config = dict(
    n_layer=14,
    d_model=512,
    n_head=4,
    n_kv_head=4,
    head_dim=128,
    d_mlp=2048,
    vocab_size=16384,
    activation='gelu',
    norm='layernorm',
    norm_place='pre',
    norm_eps=1e-06,
    positions='learned',
    qk_norm=True,
    attn_scale=0.0954,
    bias='none',
    tie_embeddings=False,
    parallel_block=False,
    init='trunc',
    init_std_qkv=0.0202,
    init_std_o=0.00382,
    init_std_up=0.0202,
    init_std_down=0.00191,
    init_out_by_depth=True,
    optimizer='muon_variant',
    lr=0.018,
    lr_mult_up=0.81,
    beta1=0.93,
    lr_head=0.00914,
    warmup_steps=0,
    schedule='wsd',
    decay_fraction=0.732,
    decay_shape='linear',
    final_lr_fraction=0.02,
    batch_tokens=65536,
    seq_len=1024,
    doc_mask=False,
    train_tokens=642300000,
    steps=9801,
    dataset='wikipedia_en',
)
Each number is 50 + 15 x the weight over its row's rms, rounded and kept within 0 to 99. Layers, rows and columns count from 0. The size before them is the row's rms in percent of the matrix's.

# layer 2 attention value, 512x512, rms 0.323, rows 85-112, columns 128-255
103:34 49 29 32 31 50 55 90 45 46 38 65 51 51 50 41 59 24 55 75 50 59 43 44 53 75 58 63 43 42 39 46 63 57 00 65 35 34 43 86 60 40 32 58 28 77 21 57 55 51 51 52 43 29 51 57 48 42 55 44 43 44 44 33 54 49 78 61 32 91 79 67 67 50 55 43 55 75 63 51 74 31 42 54 49 72 52 37 94 89 50 35 46 42 54 65 35 60 48 43 69 60 50 44 52 42 51 56 63 52 51 25 53 58 59 53 28 34 57 80 83 28 19 37 52 35 46 31
099:29 56 47 66 48 62 55 48 55 56 40 59 36 45 45 59 67 34 70 61 55 58 29 34 55 30 24 39 88 54 41 58 47 59 34 45 39 46 44 59 24 55 54 68 57 53 49 55 75 32 53 56 33 51 71 54 72 40 51 79 51 18 55 63 53 67 98 43 50 61 37 72 62 63 59 49 16 78 62 54 35 49 45 55 58 82 35 66 70 26 50 59 49 48 45 54 39 83 61 63 86 64 58 86 47 49 57 31 54 45 66 52 71 63 59 59 61 61 37 73 48 41 54 45 62 91 55 34
099:49 57 53 23 55 43 53 56 12 37 56 53 41 37 36 64 35 38 46 57 31 37 64 33 60 39 34 75 11 11 44 56 55 59 70 26 53 51 61 47 33 43 55 79 77 37 45 41 35 58 42 51 49 63 71 36 54 42 46 41 29 46 34 65 61 63 58 11 65 43 31 62 58 47 51 38 53 67 39 53 73 66 81 34 61 55 60 48 61 62 60 62 61 36 39 46 38 76 54 67 65 58 11 35 78 62 56 41 37 42 65 36 81 64 69 67 46 60 62 64 61 41 32 59 53 53 63 57
115:34 80 48 57 46 65 70 71 47 56 51 59 60 61 41 67 69 49 33 75 49 15 63 19 63 75 26 42 59 72 33 44 65 27 58 50 42 36 55 96 60 82 71 79 36 59 26 56 58 49 44 49 25 62 48 39 57 29 56 38 42 59 46 72 61 71 44 40 44 43 26 61 62 73 52 46 40 58 71 33 83 73 64 84 37 55 53 59 82 50 34 67 39 57 47 57 74 49 46 67 51 42 49 33 43 44 48 52 66 55 48 61 38 37 42 62 41 38 27 15 68 58 68 84 59 65 54 47
107:44 45 58 80 28 70 86 56 76 50 59 63 75 45 49 23 29 22 49 60 67 63 52 64 55 64 63 24 17 79 44 49 32 37 45 35 53 35 37 48 54 79 67 62 17 37 59 53 74 72 28 34 35 51 54 55 39 79 53 44 41 75 30 47 50 61 21 43 37 67 42 22 45 45 42 49 44 61 54 36 27 73 45 30 38 36 59 45 45 31 36 69 49 51 67 70 66 31 46 58 59 30 56 43 59 57 49 58 60 66 40 41 55 37 58 23 93 63 33 66 45 65 54 62 50 64 71 35
110:79 55 53 36 57 34 36 75 49 64 43 52 46 37 66 56 81 42 57 60 54 67 70 10 52 62 40 88 73 63 60 35 47 58 70 59 25 45 34 47 25 43 73 48 90 73 65 63 53 56 44 71 23 61 62 74 36 50 31 52 41 45 42 50 32 62 86 60 37 47 60 68 40 68 40 44 42 77 46 29 58 55 86 22 44 32 39 65 40 59 65 47 40 39 38 41 36 45 41 33 31 57 46 45 32 40 74 51 76 22 66 27 58 47 40 72 34 59 53 65 48 44 49 53 57 58 54 31
099:23 57 32 51 27 77 60 38 11 45 34 50 59 52 67 65 36 60 41 34 80 35 65 60 30 40 52 35 09 51 58 83 41 46 62 23 73 26 30 58 50 44 74 26 46 46 56 47 67 51 46 64 53 28 22 36 54 59 54 67 45 74 79 55 44 49 52 25 36 72 38 21 51 59 23 24 60 15 40 45 44 50 37 37 51 32 73 61 38 35 49 56 51 45 39 61 42 62 42 46 44 52 76 34 30 50 56 22 32 42 53 53 52 43 61 43 37 75 56 35 58 53 55 46 55 54 48 50
111:54 63 46 49 59 41 41 40 45 39 57 51 64 26 19 42 55 47 32 42 35 62 20 56 32 62 61 54 73 53 54 40 44 55 36 24 61 32 66 69 61 45 53 51 68 34 32 58 69 57 61 46 45 49 41 42 46 12 54 53 33 40 63 34 39 38 51 66 47 56 31 35 44 51 86 57 44 58 27 60 42 69 42 77 47 47 65 49 47 80 60 71 62 55 48 66 50 52 77 49 71 30 64 28 54 61 46 57 68 67 50 56 47 69 70 75 57 45 83 52 55 39 47 63 54 56 61 63
101:35 66 65 54 52 72 46 53 41 46 75 67 70 73 33 44 18 59 56 69 70 39 68 41 55 40 37 66 48 44 66 67 51 50 37 38 33 36 72 49 35 58 38 55 51 57 45 52 53 69 50 76 56 56 66 52 19 69 52 45 44 56 52 52 67 93 46 55 44 45 22 27 54 21 40 53 45 53 73 74 56 72 67 43 45 63 48 55 33 41 30 73 45 45 50 44 81 65 42 73 68 54 51 41 60 56 55 69 58 63 55 68 62 29 53 32 86 47 48 53 74 54 61 43 53 45 42 61
101:58 37 51 36 61 43 00 24 53 48 47 47 51 36 57 70 25 61 67 52 52 47 75 52 53 23 52 63 34 21 56 39 42 47 47 68 29 70 58 45 51 62 20 52 62 44 59 59 38 29 68 58 51 41 36 81 47 69 14 43 77 44 08 49 58 61 53 34 41 43 53 71 67 32 54 63 67 72 34 64 47 41 63 08 28 41 60 75 57 75 69 48 55 52 66 45 43 73 45 42 43 63 38 31 47 56 49 52 66 52 63 41 56 34 40 69 61 70 47 66 59 20 36 26 44 36 46 44
106:18 63 42 48 36 59 75 63 50 69 21 50 60 52 33 48 65 53 43 28 55 59 28 42 45 56 35 57 36 62 54 56 48 40 39 85 40 19 29 51 41 50 55 67 27 27 50 55 41 37 55 47 49 51 67 40 69 63 65 38 36 42 04 51 40 52 19 48 61 65 39 57 28 62 50 49 33 44 64 62 42 13 50 64 25 46 46 36 70 35 25 50 54 54 82 47 43 33 57 60 51 40 77 82 77 73 62 55 48 50 76 34 48 33 30 63 73 49 80 40 53 34 50 55 45 48 71 51
102:52 44 62 43 58 63 68 44 45 66 57 36 53 38 56 46 40 68 65 36 36 57 56 39 50 40 34 70 50 49 66 45 54 48 62 61 44 47 23 45 46 45 36 47 79 38 62 33 65 45 28 56 44 67 61 36 64 49 55 41 51 44 55 61 43 55 60 59 67 64 29 45 38 44 44 56 77 91 61 52 11 60 76 33 42 48 54 53 55 18 88 62 34 60 49 40 36 45 60 38 32 77 42 41 52 40 53 55 65 47 33 40 60 16 32 59 19 72 28 73 52 52 48 51 59 60 72 39
110:44 32 37 24 81 47 35 69 57 54 60 24 40 43 50 64 62 61 46 22 44 55 47 47 46 51 30 61 65 42 77 68 32 55 62 41 52 59 37 40 43 50 46 49 52 50 56 49 13 51 57 49 55 68 78 54 88 48 66 70 47 41 54 67 71 28 56 42 66 27 51 78 52 42 29 46 63 70 22 43 79 30 38 55 77 55 66 66 60 20 12 54 71 51 52 58 73 82 59 35 32 60 61 31 46 38 46 38 62 38 39 86 37 84 36 54 37 41 39 82 28 25 29 42 51 43 43 44
097:66 86 24 58 73 51 52 49 45 47 56 59 48 33 50 47 33 32 38 57 54 45 53 66 58 89 51 45 55 66 71 50 65 45 59 50 60 51 45 34 34 46 52 35 59 41 45 85 53 55 54 51 48 52 41 61 57 39 23 40 50 57 33 30 42 69 60 52 40 60 22 38 36 14 32 61 55 71 47 58 47 65 29 40 09 44 37 37 59 50 32 48 56 58 65 56 31 64 18 51 58 58 63 32 48 73 54 57 53 53 29 67 64 23 27 32 57 58 55 29 74 43 38 63 39 34 74 48
099:31 75 83 48 82 48 56 58 50 62 33 51 47 28 85 52 55 38 61 69 66 44 50 09 56 51 51 58 57 58 29 60 53 34 74 45 48 39 51 38 65 72 58 33 46 35 63 63 69 54 43 51 51 80 43 56 44 47 30 32 57 47 50 32 58 69 47 96 24 59 36 51 55 53 66 40 45 38 49 54 44 58 75 54 19 67 43 83 61 31 64 16 47 52 51 32 26 61 33 49 42 47 45 46 37 87 66 53 55 46 25 58 25 59 49 32 27 51 44 72 72 57 56 46 49 73 49 41
104:41 44 55 23 40 38 70 57 36 57 27 53 63 36 49 34 47 40 39 22 65 49 26 68 65 53 32 31 53 43 56 48 33 85 44 53 67 44 58 60 63 47 74 54 50 34 40 57 34 35 54 53 14 32 44 42 45 29 61 96 55 53 57 53 50 42 57 31 38 43 43 28 50 45 45 57 51 53 39 24 52 70 13 65 54 50 76 37 35 62 63 67 69 63 61 67 34 31 66 36 22 61 77 75 27 32 67 61 58 44 54 41 65 43 51 49 55 50 54 35 41 61 55 52 98 53 57 49
114:53 52 39 54 91 19 30 47 30 69 55 39 40 10 64 52 29 72 39 79 20 47 72 44 46 46 49 48 59 58 22 71 36 36 72 49 41 44 26 41 27 32 76 41 70 48 47 57 52 52 42 32 50 70 59 38 80 41 66 54 44 53 34 60 71 36 57 40 36 55 49 73 26 61 54 42 49 67 47 62 65 43 31 47 64 64 70 61 37 61 57 62 43 45 43 69 58 41 47 54 63 74 46 64 60 52 50 56 71 58 40 83 76 40 48 55 40 48 63 47 70 46 43 60 44 21 61 32
102:36 67 28 26 41 40 19 70 29 39 57 50 57 63 55 45 48 43 35 52 40 48 63 61 44 72 59 53 82 64 45 32 64 60 51 45 48 51 44 39 60 51 48 71 38 70 42 53 56 59 42 53 31 70 48 31 60 40 55 70 33 51 60 53 54 39 56 51 55 55 47 48 59 73 57 47 29 51 57 61 86 55 34 66 71 66 57 35 78 45 33 58 83 57 49 46 60 14 50 52 60 38 47 29 26 33 54 50 45 67 71 43 52 50 76 35 50 41 50 28 66 30 28 77 80 62 49 37
103:50 31 42 74 39 34 24 53 36 33 55 54 64 55 48 34 46 38 56 75 69 41 30 64 40 64 61 30 69 51 45 45 60 32 26 68 64 51 71 57 70 60 38 83 46 51 15 64 31 30 75 55 42 44 14 39 49 45 58 82 44 47 48 31 77 57 66 45 19 58 41 52 69 63 66 71 34 31 57 72 72 41 29 66 75 44 56 64 67 66 43 48 47 46 41 62 69 24 40 74 33 79 35 41 57 37 52 28 40 50 51 35 35 55 62 51 55 32 52 41 48 46 52 49 55 63 47 36
096:29 73 71 47 38 61 99 56 36 47 53 53 53 65 46 84 56 65 55 22 81 35 38 19 30 53 33 42 62 21 54 73 66 59 31 47 64 46 74 67 48 57 39 53 29 53 44 43 44 55 37 40 44 35 56 43 59 65 32 37 60 41 59 54 53 72 45 81 48 14 51 28 74 25 28 45 46 25 70 32 34 51 69 47 64 50 58 35 81 56 51 67 41 70 53 21 68 82 40 76 39 33 68 90 78 63 52 37 36 37 71 67 49 64 46 44 54 40 34 75 47 59 33 46 40 60 34 68
107:42 49 61 43 22 48 10 45 28 47 53 16 58 58 55 48 65 49 54 48 53 70 75 42 43 62 41 71 73 53 57 44 57 48 64 56 58 73 33 15 56 37 51 44 48 51 46 49 37 44 40 70 32 75 53 64 63 33 54 66 54 32 60 49 57 25 42 16 54 39 34 60 44 62 43 44 49 57 69 65 62 45 59 68 67 54 55 43 24 33 50 59 42 33 52 38 74 55 61 37 32 55 37 72 31 24 77 49 55 34 80 69 56 53 49 70 65 45 68 43 45 28 45 33 62 61 61 55
103:22 74 40 33 54 65 65 65 42 46 55 48 95 47 44 65 77 36 75 61 38 51 52 30 57 56 47 59 14 62 47 47 48 46 30 48 30 41 42 27 41 49 64 42 72 53 39 64 61 31 53 57 63 43 61 48 50 20 39 63 54 48 34 51 36 57 58 53 75 71 22 29 22 64 38 49 78 66 43 32 48 60 50 55 29 46 75 50 50 45 57 56 52 65 28 70 47 69 52 64 88 47 71 54 90 44 55 34 58 55 35 42 49 33 67 47 36 76 21 73 72 33 46 53 48 36 46 66
097:87 39 30 58 70 83 49 35 52 66 57 56 48 62 66 44 32 56 60 46 56 59 41 43 40 19 46 55 52 44 44 64 58 41 83 62 55 64 38 53 39 46 74 35 58 42 53 40 47 42 34 14 57 44 63 51 56 60 71 51 51 31 62 63 32 45 66 46 40 57 56 60 69 69 48 73 50 69 53 47 69 70 38 48 61 67 44 56 19 59 46 46 32 48 61 26 51 73 61 31 78 56 45 48 70 39 58 70 35 32 65 68 50 41 53 42 41 46 60 64 59 32 41 47 21 47 75 44
103:41 19 32 41 32 70 54 46 61 28 41 39 49 72 20 69 44 67 46 34 63 05 44 67 35 52 60 36 52 58 42 53 51 11 42 61 50 69 65 44 64 64 24 50 41 86 55 23 14 63 36 44 69 46 60 36 60 52 41 63 56 56 69 44 51 57 35 61 57 45 33 43 58 34 41 60 51 55 57 61 43 37 68 64 58 55 61 61 39 51 39 46 50 41 66 49 44 62 56 46 58 52 25 43 49 80 22 62 41 47 28 73 33 38 56 37 51 57 48 71 43 53 32 36 25 60 78 61
104:73 32 43 46 70 32 13 35 53 50 93 51 45 32 57 73 68 51 35 67 54 50 62 55 44 84 41 60 28 56 39 10 50 71 76 64 65 62 61 35 59 26 77 60 67 10 39 50 49 41 55 49 56 60 52 58 33 31 59 49 62 56 58 59 46 58 59 42 69 30 51 63 62 65 50 44 81 72 54 46 76 62 69 68 74 52 49 40 42 46 66 65 75 35 25 58 62 41 67 49 27 37 43 68 64 40 54 35 51 46 79 44 49 53 61 68 28 40 59 16 55 58 42 47 66 60 42 59
104:45 63 35 53 45 75 28 18 51 60 33 55 65 36 60 59 51 56 59 52 60 45 55 55 48 56 47 39 60 79 76 29 38 47 78 52 50 29 42 64 65 35 63 54 45 65 36 83 45 57 88 35 52 59 31 22 46 64 49 65 38 61 76 43 38 19 57 18 46 56 50 46 58 72 57 54 46 29 47 61 68 67 42 71 45 53 53 46 48 51 66 48 35 65 15 52 59 37 54 74 46 42 50 33 29 21 44 23 52 37 56 55 54 71 59 26 64 49 44 13 72 55 53 50 55 61 48 27
095:48 46 68 40 22 36 52 54 44 54 49 67 61 59 59 99 82 47 41 37 55 34 16 55 40 53 36 30 42 24 35 77 56 64 32 71 55 31 43 42 53 53 59 48 17 40 52 87 61 41 69 55 61 54 56 47 24 46 43 26 60 20 67 67 37 56 40 50 61 44 52 63 34 63 48 40 53 41 72 33 15 58 54 63 61 59 22 60 49 39 80 64 69 49 53 48 45 31 63 27 32 28 49 84 47 41 54 36 57 60 44 39 49 78 80 60 48 45 43 62 63 72 52 42 65 48 55 48
099:39 43 72 56 43 65 88 33 43 44 48 31 42 69 38 44 41 64 50 71 53 26 59 32 68 37 49 46 11 44 33 39 76 45 19 43 44 28 78 52 72 62 44 77 35 38 65 28 45 34 34 30 63 37 30 84 42 66 58 16 54 60 34 48 54 70 60 59 25 58 44 36 29 51 61 34 35 38 48 34 31 51 48 38 37 65 38 38 53 36 39 62 61 44 36 42 54 44 39 57 62 39 45 68 73 39 18 99 54 42 45 62 39 48 62 60 69 70 52 51 17 49 72 54 39 50 37 42
# layer 2 attention output (transposed), 512x512, rms 0.195, rows 85-111, columns 128-255
099:70 66 60 48 70 47 49 39 64 50 61 54 68 59 47 63 30 47 48 68 32 29 41 58 45 39 40 40 61 40 62 63 54 16 76 59 59 33 33 37 17 71 73 43 60 17 48 59 55 31 53 67 54 52 18 35 58 47 25 56 43 40 52 76 55 54 31 37 62 36 48 55 56 58 60 43 25 75 18 83 29 46 77 49 80 49 42 16 51 26 47 61 55 58 52 43 31 70 39 39 26 38 37 63 43 44 71 72 78 77 63 40 53 23 33 26 77 64 56 29 49 44 72 64 37 48 59 60
092:53 48 38 33 28 45 63 38 61 44 52 52 58 42 68 25 32 74 33 34 31 39 52 42 28 38 63 93 33 27 73 38 82 35 50 35 39 46 40 47 59 48 45 58 45 45 36 29 59 84 44 33 64 36 14 52 59 59 52 13 37 79 03 47 37 28 22 47 62 38 46 45 65 38 57 53 37 57 27 36 61 64 49 48 38 39 50 42 30 57 53 41 27 37 76 45 28 35 35 50 33 55 34 56 84 57 42 53 52 60 44 21 57 56 21 32 69 32 72 11 39 60 52 42 39 08 48 41
090:32 63 39 66 62 67 32 44 78 66 58 66 63 71 47 41 49 50 73 54 95 59 52 47 51 65 45 18 77 63 55 45 71 44 56 45 40 34 35 47 60 62 51 35 24 25 24 52 36 34 53 58 25 34 49 54 37 77 47 62 63 42 62 56 44 52 33 50 33 39 59 52 35 52 71 67 66 56 20 42 58 59 50 42 37 74 67 48 35 38 39 32 56 36 41 27 44 41 52 39 39 18 68 56 35 84 45 82 47 45 50 43 45 30 75 54 48 23 37 31 62 60 52 53 36 66 52 39
111:62 23 64 56 41 41 37 46 45 42 54 55 63 30 74 38 23 45 69 32 62 64 36 62 54 36 63 61 40 49 72 62 23 47 37 63 43 71 66 55 42 59 50 41 59 58 46 54 59 46 51 38 67 53 48 60 41 60 49 40 55 36 50 48 39 46 44 66 31 50 42 37 38 62 73 52 49 74 02 81 41 31 39 33 49 39 35 26 53 58 43 60 40 53 44 29 52 57 44 52 61 53 44 52 48 63 39 47 56 39 59 45 58 63 44 33 77 51 52 48 45 45 50 51 21 12 63 47
100:49 47 70 17 77 45 30 42 35 60 58 49 40 41 26 45 51 51 68 55 53 31 58 40 67 27 32 45 49 44 29 62 56 61 64 59 31 78 39 56 38 46 35 53 54 52 31 59 44 29 47 62 65 65 49 54 58 41 52 43 41 40 44 48 55 65 77 33 57 87 64 71 29 39 46 23 35 53 34 52 42 42 38 35 68 56 55 64 51 78 45 18 44 57 39 35 49 67 72 58 32 73 38 52 44 60 50 58 22 26 45 83 33 55 23 64 40 50 77 50 25 50 44 19 32 44 47 40
103:41 49 60 43 28 63 48 38 38 50 39 45 53 55 55 44 30 44 68 65 67 39 46 76 34 63 60 24 22 31 39 37 65 39 59 37 73 42 45 36 58 49 43 43 32 25 25 23 56 37 79 53 63 25 39 33 46 58 47 63 46 44 53 48 66 51 26 58 46 45 53 38 45 49 47 75 58 47 50 54 46 57 23 72 60 80 58 42 57 54 62 48 69 52 51 43 67 51 50 71 84 43 41 83 74 58 41 63 34 72 06 43 38 35 42 52 55 46 61 40 77 73 51 50 42 55 41 44
093:64 57 90 49 58 31 24 64 71 57 66 61 46 48 56 80 59 39 46 47 24 68 36 38 82 35 38 62 78 45 26 51 49 35 34 62 26 56 58 42 37 71 33 50 75 22 42 45 37 49 44 44 30 73 66 79 28 17 17 32 41 26 29 49 62 53 52 37 36 60 80 69 59 69 61 65 51 74 45 41 44 46 62 45 34 65 35 43 84 71 51 40 51 31 53 51 46 42 31 46 81 67 57 53 63 55 65 64 60 48 14 29 34 57 58 61 50 39 35 53 49 54 58 87 46 54 10 57
104:49 33 37 52 70 53 75 65 53 37 52 38 46 72 75 65 35 33 43 67 36 44 70 46 58 61 61 61 45 61 50 46 44 79 62 58 34 44 53 68 36 30 71 43 30 67 57 72 60 41 57 13 33 61 49 62 66 81 35 61 59 45 47 49 53 31 75 39 57 69 48 51 55 50 48 59 65 38 63 70 55 39 60 29 46 68 66 44 45 30 53 29 40 62 55 53 24 43 36 66 54 60 33 51 27 51 54 16 52 43 73 35 67 58 33 48 25 41 00 43 43 36 54 47 47 29 41 58
088:57 50 49 23 29 50 70 48 59 54 34 61 26 41 48 46 76 42 70 59 70 40 29 50 67 26 55 21 55 43 48 57 52 69 38 33 48 82 33 81 53 42 59 50 10 39 54 46 38 49 85 52 47 52 54 53 66 23 36 74 52 57 59 39 33 37 63 20 50 69 54 37 50 78 81 43 47 87 33 29 53 40 31 44 49 52 50 69 70 30 53 27 66 23 58 28 42 34 55 64 35 54 49 49 51 74 45 53 54 43 60 61 41 71 51 55 40 51 44 25 37 56 56 34 49 52 65 48
090:34 56 72 42 44 58 85 57 74 45 50 55 57 71 18 45 76 26 57 80 63 10 48 45 31 31 39 37 66 34 26 51 55 63 40 36 47 34 55 60 40 35 67 73 17 51 27 26 54 65 37 68 33 55 75 42 50 42 53 44 41 40 67 24 30 68 63 59 45 63 42 50 64 55 48 48 50 88 44 44 60 65 50 57 42 71 30 45 35 06 43 35 71 59 48 33 66 61 57 66 55 41 49 46 64 54 59 48 30 52 71 92 82 29 64 32 50 33 31 38 66 46 59 54 42 67 51 40
100:73 49 47 47 62 45 35 38 68 37 57 31 44 58 29 43 66 50 66 73 42 50 69 32 68 63 65 51 44 39 28 65 44 59 47 55 43 53 66 42 36 44 55 67 95 59 39 47 51 56 40 36 43 60 45 55 53 53 58 58 51 57 72 27 61 52 74 66 35 33 71 38 53 41 74 51 57 42 52 36 48 51 75 28 51 43 28 52 49 66 72 47 74 65 32 47 52 66 52 47 32 53 48 31 32 55 58 73 47 41 27 63 57 44 34 23 63 42 62 59 58 61 60 62 54 55 26 67
096:46 56 51 28 46 54 61 36 61 76 43 52 45 64 46 33 30 45 57 60 75 51 37 51 48 31 14 52 73 62 50 42 49 59 60 37 51 53 59 55 55 66 47 60 12 52 40 24 42 48 31 54 33 41 42 53 45 74 39 58 45 31 23 41 62 79 42 57 62 28 57 58 68 54 70 54 39 40 38 35 52 84 14 52 43 48 43 41 68 54 47 68 44 33 61 41 67 61 33 64 93 64 31 62 67 52 53 49 26 64 45 57 35 31 64 36 88 31 71 36 56 72 51 73 26 56 56 51
104:71 69 45 56 25 24 66 56 43 51 25 66 34 50 41 49 64 48 34 66 31 50 41 54 53 73 57 47 57 43 42 35 57 35 43 63 61 58 36 37 51 34 50 41 78 69 42 16 70 68 69 47 48 39 33 29 46 55 45 40 44 58 68 45 41 49 50 64 58 47 36 18 50 59 61 66 47 28 68 41 35 80 58 69 37 58 47 43 63 78 51 48 46 55 48 51 27 27 38 61 40 49 29 92 47 47 43 48 40 34 68 23 42 33 67 40 43 29 74 53 48 68 79 44 31 66 56 38
087:29 53 75 60 59 83 72 72 52 65 56 26 68 53 55 60 49 74 50 52 53 32 67 57 49 07 25 43 34 43 41 60 18 38 32 39 19 34 59 62 31 47 42 50 41 75 52 41 40 30 17 32 52 63 47 62 38 45 55 57 63 45 45 43 84 40 40 62 39 63 70 57 59 52 82 26 51 59 55 46 70 29 72 57 63 22 50 47 55 37 54 49 57 34 38 47 70 69 52 45 64 57 57 46 68 25 45 64 56 56 58 33 33 57 79 42 55 80 51 75 58 42 64 57 33 52 48 47
085:49 44 19 37 22 61 66 57 51 57 71 25 97 67 52 55 45 64 52 28 74 40 37 76 50 31 35 54 38 58 53 27 50 63 17 60 34 34 53 68 49 61 53 50 50 68 53 39 68 50 68 43 54 35 56 54 60 59 53 50 78 58 48 27 62 37 68 24 66 43 68 26 43 70 56 48 53 67 65 49 60 51 34 44 38 38 28 26 49 52 21 68 43 44 39 41 60 54 63 30 74 46 40 57 94 31 10 56 45 62 66 50 49 45 35 58 75 77 50 41 52 51 52 43 36 27 57 54
099:78 60 36 48 76 65 21 43 51 35 67 18 51 57 40 45 47 48 47 75 22 81 74 43 39 57 78 70 53 46 49 23 58 28 53 51 53 41 49 38 19 65 41 47 70 62 82 54 65 56 71 41 74 73 42 36 55 60 64 10 48 44 64 49 36 31 50 62 73 70 52 42 46 88 43 69 65 31 47 88 59 47 77 08 78 60 34 56 55 69 29 27 32 40 39 67 45 23 42 76 62 43 09 38 23 70 63 43 53 59 63 31 27 44 65 63 22 34 77 56 61 55 64 64 41 60 21 53
110:37 54 44 46 33 68 76 67 47 48 49 57 53 81 66 62 46 40 62 23 61 62 70 51 27 90 65 67 57 38 32 38 61 23 29 70 66 21 36 45 39 59 32 39 61 70 37 33 71 43 29 69 43 36 46 70 38 71 22 41 48 60 51 41 59 26 92 60 47 50 61 31 61 14 36 46 73 39 66 38 45 69 53 40 29 41 48 35 49 62 56 57 34 60 49 41 22 62 33 41 44 19 55 51 64 26 44 47 25 40 48 56 42 69 47 74 47 52 53 68 57 59 52 27 62 51 40 71
089:75 41 58 53 62 43 68 32 64 53 52 43 50 30 79 31 39 51 55 63 34 46 71 54 54 59 53 53 43 47 42 60 38 35 80 77 51 55 28 63 43 36 45 25 43 55 87 44 45 48 77 24 71 21 46 45 37 58 58 35 31 60 58 60 30 28 39 25 43 59 41 35 25 29 53 63 78 32 34 32 30 71 65 29 36 38 50 51 45 68 35 44 31 59 39 45 21 57 41 68 35 38 68 62 38 45 46 32 92 35 47 40 34 44 35 48 58 36 26 67 49 51 65 33 37 45 63 71
098:60 47 58 09 61 60 34 71 59 65 61 45 66 31 62 51 75 37 16 23 38 42 62 60 37 34 69 55 40 63 73 54 44 55 61 53 20 49 20 29 47 42 56 37 85 35 81 53 62 50 67 49 79 58 58 57 38 41 29 52 41 47 56 77 01 49 38 71 75 39 35 60 41 48 50 48 61 69 51 58 50 43 50 48 62 65 35 32 52 63 52 37 44 46 45 64 30 55 78 52 46 25 57 39 07 55 51 55 52 50 73 69 67 63 81 31 54 50 50 45 73 39 54 62 59 60 61 70
089:47 20 18 48 25 63 30 60 62 64 28 44 36 52 49 26 64 72 49 56 31 41 42 49 89 40 61 71 52 50 29 64 58 54 39 34 28 55 37 60 33 39 49 57 63 27 53 33 45 63 61 63 57 56 46 50 44 42 37 59 78 59 43 49 70 53 40 57 52 56 52 61 42 58 85 49 47 46 48 80 56 18 53 76 65 52 47 64 50 58 58 23 81 50 54 48 59 12 86 41 45 78 78 40 41 57 35 71 48 72 73 32 37 44 40 50 48 55 48 20 46 54 60 75 64 58 59 51
103:56 41 50 31 39 51 58 57 52 65 50 49 44 60 55 55 51 42 56 34 52 44 39 68 49 66 92 40 53 45 48 31 50 55 59 82 60 59 50 49 49 57 42 73 42 43 65 43 53 50 63 33 51 28 61 34 50 43 46 52 37 59 39 67 47 25 69 71 16 49 47 26 56 17 53 45 32 17 61 15 28 71 26 40 29 65 55 50 65 54 60 43 87 77 60 43 57 52 68 66 41 51 71 39 33 81 64 30 58 30 47 31 49 51 48 29 49 49 48 46 65 70 59 81 79 52 48 76
093:72 46 45 49 48 70 57 42 53 60 70 45 30 54 56 64 62 59 44 49 37 43 19 51 47 23 46 33 64 23 44 48 60 60 70 42 61 12 46 63 49 43 41 40 34 39 53 31 58 44 61 51 42 38 30 60 85 68 56 22 61 64 37 36 61 42 82 49 37 69 79 51 79 36 70 54 63 25 59 37 43 47 67 62 44 33 37 37 42 37 45 48 34 25 62 46 48 35 38 54 43 55 41 39 37 51 45 62 73 51 60 51 41 47 24 62 67 87 45 24 52 50 37 47 64 41 68 56
087:22 60 80 35 37 44 49 66 60 66 31 56 63 47 36 43 56 58 62 39 61 66 64 68 57 52 33 79 65 62 42 48 50 71 33 48 56 50 68 23 34 48 27 58 55 48 60 39 48 50 31 71 61 53 48 58 36 56 23 36 61 62 31 41 93 46 38 29 56 32 61 28 56 34 29 13 73 39 74 16 54 60 47 75 33 21 79 35 53 41 54 67 54 52 71 59 46 33 44 56 49 70 58 60 58 68 48 57 43 50 31 36 15 51 67 50 31 41 46 34 35 63 61 38 61 65 33 47
095:30 52 45 57 40 47 63 39 42 56 42 56 30 31 31 38 74 55 68 70 39 65 48 37 55 50 30 56 37 39 55 73 31 85 77 44 55 58 47 48 51 62 52 52 50 52 62 65 65 50 62 51 41 52 44 60 34 43 63 58 27 67 63 61 48 64 44 54 53 38 29 83 29 48 55 63 40 26 49 16 51 60 32 33 48 37 54 37 78 45 54 51 76 34 50 43 51 52 50 46 38 63 61 60 25 38 62 52 35 28 72 48 51 50 57 14 53 22 55 34 37 41 51 78 57 72 47 25
093:51 78 36 64 55 52 66 71 29 26 49 43 64 78 55 37 36 44 50 42 45 48 18 59 32 48 55 68 69 68 70 24 56 58 40 56 36 28 03 47 33 54 40 18 65 82 59 84 66 41 54 45 50 41 71 53 41 91 50 65 51 65 41 37 44 34 56 24 35 43 39 66 42 54 25 54 61 27 50 72 46 86 26 70 65 51 73 63 38 59 72 41 06 85 24 56 62 52 28 56 76 57 58 43 41 21 55 56 50 51 46 51 61 62 51 69 48 51 57 60 60 52 37 48 53 46 47 45
094:57 46 72 44 74 26 54 63 43 28 61 53 44 60 42 36 28 44 26 46 36 54 42 65 44 62 67 51 48 52 30 63 53 62 43 52 45 68 47 41 52 42 67 47 68 27 47 44 66 52 27 78 78 59 82 61 42 50 70 35 39 42 43 48 42 74 48 46 35 52 48 40 23 47 44 79 83 36 38 61 46 56 23 19 72 38 68 51 35 66 49 55 53 69 58 65 47 66 64 69 53 38 54 43 44 64 50 37 39 72 63 38 37 58 48 79 22 54 28 43 48 38 39 47 41 48 47 40
085:75 54 31 66 75 45 57 30 30 43 71 44 56 43 60 33 42 55 62 62 62 63 38 52 41 48 42 79 57 62 78 06 38 37 65 55 42 59 62 78 37 56 45 62 81 42 51 48 51 59 34 51 56 55 36 29 61 57 77 35 65 77 60 63 32 32 46 42 47 47 29 41 76 38 32 53 53 61 34 90 69 56 44 49 70 50 64 38 25 66 34 24 45 59 58 73 56 20 43 47 45 61 19 33 67 53 67 45 54 42 60 57 64 69 20 44 29 42 70 39 42 26 53 74 49 49 44 52